config = dict(
    num_hidden_layers=18,
    hidden_size=160,
    num_attention_heads=4,
    num_key_value_heads=4,
    head_dim=32,
    intermediate_size=640,
    vocab_size=4096,
    hidden_act='swiglu',
    norm='rmsnorm',
    norm_place='peri',
    norm_eps=1e-05,
    positions='rope',
    rope_theta=1020.0,
    rope_fraction=0.5,
    qk_norm=False,
    attn_scale=0.177,
    bias='none',
    tie_word_embeddings=False,
    parallel_block=False,
    init='normal',
    init_std_qkv=0.038,
    init_std_o=0.00709,
    init_std_up=0.038,
    init_std_down=0.00317,
    optimizer='adamw',
    learning_rate=0.00252,
    lr_mult_up=1.26,
    beta1=0.95,
    beta2=0.98,
    lr_head=0.0123,
    max_grad_norm=0.5,
    warmup_steps=213,
    schedule='wsd',
    decay_fraction=0.887,
    decay_shape='linear',
    final_lr_fraction=0.1,
    batch_tokens=65536,
    max_seq_len=512,
    doc_mask=True,
    train_tokens=570300000,
    max_steps=8703,
    dataset='wikipedia_en',
)
Each number is 500 + 40 x the weight over its row's rms, rounded and kept within 0 to 999. Layers, rows and columns count from 0. Numbers have three digits each. The size before them is the row's rms in percent of the matrix's.

# down: layer 9 MLP down (transposed), 640x160, rms 0.122, rows 235-248, columns 0-159
# gate: layer 9 MLP gate, 640x160, rms 0.161, rows 236-248, columns 0-159
# up: layer 9 MLP up, 640x160, rms 0.163, rows 236-248, columns 0-159
down235 105:550488510476442469501483479525551478520468470430475570464498457504483535514480417490470556468543544472416483476522448519489462513463525491459477478527490471506463451521543441521511431484488433524505466533500534457459520482485414523438465395441433505469486504484392423441507532537518569500464441535526604454440519489506544487499460486450564523502471500471410511474504493508456544505504473501429509490499465528454472505533487416447528472484461461520497516512511372468496540478534464
gate236 096:506583607492435560532497488468483502534533459492436525479482513518552563504523474528490536476471489452579447619423526431476431440447566520538483523522508554490477513505487511543422481572465483488447494513553467462541402459479468476504548460512473452473513485470480529516482558461557447539466508447509472584556503505531562506522540444516496542495560515514462495448449497501528480531475539514450482425509485548486500573532481551477523532513558549479453531487498504454543462463489456
up236 094:496479585481453510465426496526533572490457445502521583472521405459497552451496521531561544406473502498552514480540548478520579465430489520575503518481495572533476499462535514458464488527543513506502461517533574488514530479443455489469455498521517506504473456496517467493523529494530503562481482475478556533480466512561443512500466537474422520495430483542482478498482446492596488474609498587427551496534493515458458502450503483545465508511603512535470555471503526510521447566449458
down236 093:433462454489505468442479488505503492498505476533540497502460484570537495494483520553465474517571560485492500456528471526470502561554448490434552509517477439574487498539543517507524485502551485487513475519491543545497547509486569443533489619511527518488444496542580452447508388492440467475481429510507495496525555508410529487543472517538489405465507537462509486536518394451502577482531441447508500520465457451581477444571511413563466507485508495568480503444495509531496528493508535
gate237 100:542403466485522435482508497388491570503491428516500593463499530499549503483507476537457554477503537478575488523439476509511521585490541520485472532492517512513465595523549496515489530468442453506458498513537458511483505419525499570528619463524510523477470437487518593545565516570500510540492544496540525451494558487506507452517490472502517503460498507561561500471464507499430415459515439499505469513539520568530498445519519526550483469547548476505483533587525473547470482523555556
up237 098:512497494535431493484528493569516523476472492486467544424532523443448506511466495542521517463545493504508497534470512437439429466511498476491446449515425511532496512440508562445487497456524460542471476518532497472554548556547571479501530488478453514539518560519500461481576526467417472508594547524493545494473431527540460485488510586525505461524550471501529480604540502572485539553503573569476489540452471538474482519497419471425409489506435464484486500522560441457474548555449530
down237 104:510485504477510431471554532485479517482555470476504577481466460487485533465527537567457584537531533510556470489491448520537510577478457533476442486477443513503400538557482442499484517481476517465490472489538486443472485482485511569493502584532459507459446520504551535533486544490552503528507526513504483547509533510480501519487499419508544533457556499437586486525474511522430504373468436495501514559524459545560502452527567531582522532520485462493462500523552548527431419593466565
gate238 104:503487506495628461566470546531495472518508450553502590445457492433494527559448502472484528511490449452444454517485411438445465497506474502523477552489455473506534521492470495542525537457535595526522469471484496580481443494548502514443550472482524508491488471543548527517577487525514539485570554460501508483571478474496488461502480466444443533481395568534474459504544467492497550451541502444496502518523518476525493542551561460516449518491520402418513516457462466513469554569473488
up238 097:518496630547428505432497551454508489536512424511481522457493465511466501524496543473536426519534469462423459446494481528532530556445444559443451482570495479636517531508492487634453448515504495504516547472425468517571533532520536575488454496537440481460444431514537505484534512516484524520480496537461559544551461486489503487529534541560523492497532498492495541580469486518455539509464467495510589498478462521531513471470520480508477552450472461538508529476511513488502491441520534
down238 097:576486525505546540519488460460519435470447493538537480506499613496472552507457506523525496569449462551530481501561520457451453522475430497539464523504457510538517438460481411542501480539493490499554549508542410457567481516514487507512518472554487479517472496501420523485548511511463561498474480568404543438557426473477505462517569588543548475432435451475468508507529514526481537571458525531443497534489441488518498536426456462475505485521452447474538506527445479467450495521517562
gate239 096:458523521469505392607594588504505521516522572514422508506570571439557486539515473514526525442448451517556511478555527497497468467486489483424463456456500450519489487496534481543490554567440496517499448474488509471512461453517540529497562457475468485542462497506530492447589459533428574526542478470519481432477485498502493563533560489513528512579554566526476515464526500481496561490512510464523471522473489460498512579489487572552499498541498471495475513499545428485522484498397474
up239 103:484505446490528547484559514518532482432441546435515549582554419571528518473432453461535470472446503507550510477539498498453508542463522502459497548562516560433535487470550467513499551514489505494490553499469504487494558430493356455444496508481508461421542498528528514515461519571585475547447525496475509474488501482484513449451524502468492530500454504540500476456494489484495527439470505540548611475473501525481460508450481531478556459493569498535483452535483525390442568471483509
down239 096:483534465515557489637479520547488500454463560493486554545465495502520536500441555555522508467530517497494507490543574548460435432475514534508507459485494496482559493468493539457519519540484413536461491502536530460505471525551444546490462410484545487517546456522438482522496529515544612572575513434475512488449532468511503487494528508428531522508506494482479453534477492541474465347523477539510482502526526479469467501475419507514525573491462440458528532471533502506564546519536568
gate240 108:483508465472506527506496515470463492596507462487474501509579458433533507488543503535521447486473471532586519469487532558534572499484485511528395539493426461500466501552522504478447562505593515485461439471464526495530450556494367482487565505488427457496493497511519486485500481509503490466511547471485515457557505528525443472556614525530534431554517565484495469402575510486496510438469526494458476494503565474525510569512506562537495498543492508508533477422534482569489533472443525
up240 094:471494530512425494525487495486503501510545500511469441481529489433493470482445490465497441484500490513547501433515514553525501478483527543521472586488404523584495501485555513454515585571533514441411538463495456522547438553479471436413420519485444475506507462475607463521524517470554426538544539450529558504479503490447534460524555485478475474526486573519476483460520509450554488470503587481509489500547501528518525509480533551496499521508475573489611497477554501529516495438413479
down240 074:530542527507504474493542489491471516437533471518496501487510513483509514529482457465490488515525499498451510505540513481535501431538564467477534469480516534472498511458517517541521463448434539528537512516468501494477533491479622531549504697502528503512541544545497558420430548500401504535464509486520508592531524481576520503438457493499511524530499511499548511626493479507524488645491497472513475523444487536502550467498461454506499474449542508480475556537493486452457469558505457
gate241 100:516461480539487515525538498469469542465547546523475573494464501579473505517437521465522465506477560364553587572471508531545528473449562519451469498513545506512520434471510518534557486540522390537561525448521439469568493465490466527470543429575564612425497529457466460513563464538524464497520513536507503488472503457524491521501456494445510479434529517521509530522559556524443424507471479497499508530493481490518580551522450491521506506505525489469439459532544542511507503546466501
up241 103:485576501526550489468497579473477508530464501472448432485546458482534517408517571580558501500549541512535501559502505468496566442436490510481510486493509547551496480531519521449482457493449468512497465417495426559478498507468488496490509502478532514535537561502500456535486468547552440547531522486423486578489457477607528461526501535544517430510497518495488447479540556488473465532430494522470500495501523418403551476446541562567495464548497543467491419444569488474499531462497440
down241 107:466551491584538558493601523489551487469472563439518507477564470502557522497472526481448510516591550468453518507499422497510454502483435504480473465515511524538449505471489480561514381495496487450479517484464484501558470494464537462483522520537458472501509522513544595530522494535567484488492522469486553584555507515485517460529540584574573457524458505560467562462506503515485446474448479506454438481525490508473511453549512590534406483489471554464488465481516483507473465421546445
gate242 095:500554502524553536563531503475511551548528470534419543437510534508515497530546502541550487423511492475555469497466526568463486466486515517509471442462554501510487513523571474527479539460557506507515448494584497397534420508477489525433533486539494554453513519467481465488594521428475485553504461494467511485546492480507552510438554458579620435484564488488453495536584495515469520471525508528483529510475483513496547602508439506521453547584522452517488501497518441534510467457508440
up242 107:522562496481517509470497468552459492485457538500535490475517438552516510497555473616474485494521569523488504478567584512562482518485582556522542464480510489505536484541494536480474504462578507509440451615534478386577463527517491585468504519499494496523518460518489539533483533455489557473537477538472472496507563586465507575498520534533476497518457507519577429460583485473483506525500464529425550515475538527561475502514560457519425535510535480564436495550470539499508452484478523
down242 109:483523486572427510512503466513476506476490474445553543438460401500490466496500493541492537535478482430490564510552526542602569471516509492470538447465521506498464535455518542487502562504501468556450484532472532427535520480528416491540524563535500494485468435488510521544480528464422524498513509519520566517517569506508490495530504515496445493455412491529538381494498503537405498482476587516471498457509460567538415518459511416437522527454504554526495575488515511556532516490546551
gate243 098:558532499430519547591523487500469455527502421486490498511527487530506507482486485450483484420514446464548553441571555540495512445452437465415526440456486489485535531473541459596472455503469539461513515464521505500520439533522533496488600465457498484542496422495500507554574527532470506490505526498425505564451492480493432446515526513551539451537457548499496496505576507505578462505499489453520470457491584573490485476518460517467553406514494537520476539418517442504452443488509493
up243 113:505554439464547485515501492483475502528545415539476536464538494589514431493469480479517474526528472435607595451521470529536497492516472554479490491451409453439497508492437524448536488469477508471531477511499518497488478481521510473540519496518467470550468448470491439538545514350505478523420478457465568561530508430481479510473483555536513461538496482497572555495559545487561485569439500503514436512487529481530545502479509479512506514498507590490550468450495464492421520540514421
down243 092:489521487521461514424504508466438503534479504532509482503451454520553463488523440504529463585528555493514443478412451510510484619505456564529539476485488427454456493586534559558496541456528500520520530494508489496488504524485488492480473605512555485495386564451495563481490487519488506506428463545572508502528517449498578450482513480519476497527483501459551537503485512473499450614500529504495463527541425546529509480526612494538449487527505541488516462422505562546521461482527506
gate244 096:606511468479474509488476503537476462549498518548453536468490536493518490507509478534486482428536516429475538560521518575463518512476550453488528492504442516516527483584453540411482471488485482509543532468497567524520440565434527558489432488527550471476577523493493532486488508497593585517483508555489476500431501507498450523495645507463530467448494444503558546553555515566499516450489519536499511503510523490498508539551430555483574550546452477564429482498486440547506493489448526
up244 090:449457483514471496516530542488480485497476546541508467552507433450425479450481534448521542562552493505559483515527581536488505529540479527538540455473540502449585500492496444493474544537484472488455509504474541439528454514504426508455508522492558450515442489555541468512502534430582476519547491517468464493476489556463529535433554464570494460534510448612504490524535457419535480502524533514516553464560510520517472496458454475460501537506477549571433501574446567435506535469583427
down244 092:443493539532546541500561498452522487462453482506536506453470527553535489532481540557531522591469460522559496480453505418498406465547533513459537506450555459586464482519515510605469503515487504411432501502538487529487510461499537385504500484470440529490509532466455495517469462523415474439495528531481512497532472507519512481578455506530483528586497539453430456467511534420565508547531525498485429474477487494518453504492485446444476427532544498501614515487498482470474455502527502
gate245 101:496483514462512527480506475467426514437543427492491545529551570524515494477464539527606488543539511488519536438552460578443487492462537540557448512455588424539468526598509468542544478501506525512569521518558490475452458488506459545538544461451496478515542496541435480521469549518491499489564508512538499532526574496569537491569540492498482476454468576460506556526502566538479466519606468509493473477556506458505460442505477446512446504481500463465505563454564505471558528515488437
up245 098:506422562461504567546546535488453551539553402485420549501444489572499483505549438474489502550522566446488478448514496499481487490470485434538504493498480497457466480491463440506520427454518466520470459550524536548538487527524473497470523517466529504543564490494477509555510505555502472466498450476482519586437551505553565471422518460447406444492508529484443512490460567484535533483513481526496448510572439491411517443551530402449485427523455479508470487464519542531472498537504528
down245 097:538532469490486450527543530582490503507519509572497463481529497423491414512488506513484485465437467525463492479533477413521560484568521448540492461530444474425455466516545507548513500482477522464486509450498555489498439548529490550427510593558531497538404563542479542502531459477541512479493459481467499486536443461516561452436505568504498496580541494475520494440484479440472516531505554500543489509497484478551456524582571461399487486524465553531417445469447497534500471466546547
gate246 102:478497511590525493540449470471460538478503495526455491432587536516484576473492524529445521442584532392514537543520566444447464477526519458444529450497425443468490452487437515538551487480516478521470460506524503460440463503517460470456550478483490438452530519500498463480517487506606521475500460514476421409540505496530518516572523471510518467597547584483469569544501539509494461490537488476480553483527537474474470494527521554438464463512477480509476557512543422485522553550491511
up246 105:478522505544553478472487560465428504486466506491464501424486512470497474499479516408480512482485595458493574582477473473484562546550500472508476484485512469505431484509542486516515502532537563478473444468469472490515460540568463399561482506415517534502530508506464441506500546487510534414531501453515492427559489436530478484555536512475509499488519556485510555543551544536465548502524515528491441475528568485391567446423560533471455537519524463509601535517540465531526440528466504
down246 106:493524547482513480484456523475458460477462474515461477565529558483467439556508569470506416464578497453459538520503451552485644556568542482610471537520510512521528547533534553518524516491488540501473491478473536470520514492487491523535465655498477495506444530530567460484565529526456496489483492523439517559503526480514448488508503455493496481469530477494488428480571488505470561525504475479542553478549513476457574493496451495538508538490538560474569485455499542574500424541486484
gate247 096:471483477435525452537484477515539506502510469541488530495549440501462490553437514483525497465544498497515509546488495442516475573481541475468526520574516531469491509563480509494430447509510477548418522476532503482463466528440602568528491455499560481538546530439465431526623475647433514427513535439494555492502525495466534492499476533515491549557450476505522485485562527467440546444512489442535477460541554529562541528551497532546501508491513476537479595526502501468540466470491543
up247 092:506559530529486477473401449462481516589551493579447504494486481516450575464488458499545471507519453585489423506518509504524458511504409556410558495520528560475547517549512446504472510549515448524511466446464476515483483418430477511485528473501457550451495525547430482471536461553502471515511517545429519419519488485497443491466479515481515413564463484547501459482493514472528543511458439490460455463465540497560451479499435501540456506557477459464495468463444509418466442518476474
down247 094:455514506472487515524466546538482462463544472602608567487541499496536546532513502460472528486451537521523550476576510555520520445398547458484545536524511533444500504500486496528476509461567511539421509455568549480536480508500485483567487519580463559435527582498518474482515498436369436459517521515473492496502483538493490520499514575526466508516436489580547461463462455535514449485456538514492503521496549479551507518437479443520514588534517462455519497492446439515440494487522520
gate248 105:483604492525550464518439526554526421469544494539456466529525589465493517539455556520514477510481558519541589461478510478490506483491580532541522514513546502543500534494467520475506509551521476493456531546486523490552514532529589486456533479532494465484519542500460535489547484542497462481475488525533489475474592443492427476626416482461499530554444482497435466471464482499422503561446460447565517505543531579436526557512497515527512454519488492595571502491463475546512521518452503
up248 093:504463493502491548460501509506460586518464486460436481458471560455498457532507499528515436482411484488510449465500444493515551526581501524487495481473512501558492511496563561511502473518532413513469470540498480458489477470556537454523549518454489543492499475509466452506520514465468548494526500451580454509445560443527608467462543427465578476532504521450499505456476515446500530455508482469438464493451558492544547495533493530533509451373531440525454471529469489523616415524482442
down248 095:556478484507496481468421514424560440466475404448440480511424491500508491495481490450463509544464478477498469513416543453468447524550544527560527466515488511462561472521544532516532428552492522481481494467451455476500531535567520480484409322515535470459505483578434490515505569501505478522540454486386520551505467507523502505556528496504517492497516512495555559454477484526479491445499519490577512498518523510466478553554509462431458539495462457523504491446525529500531480475528517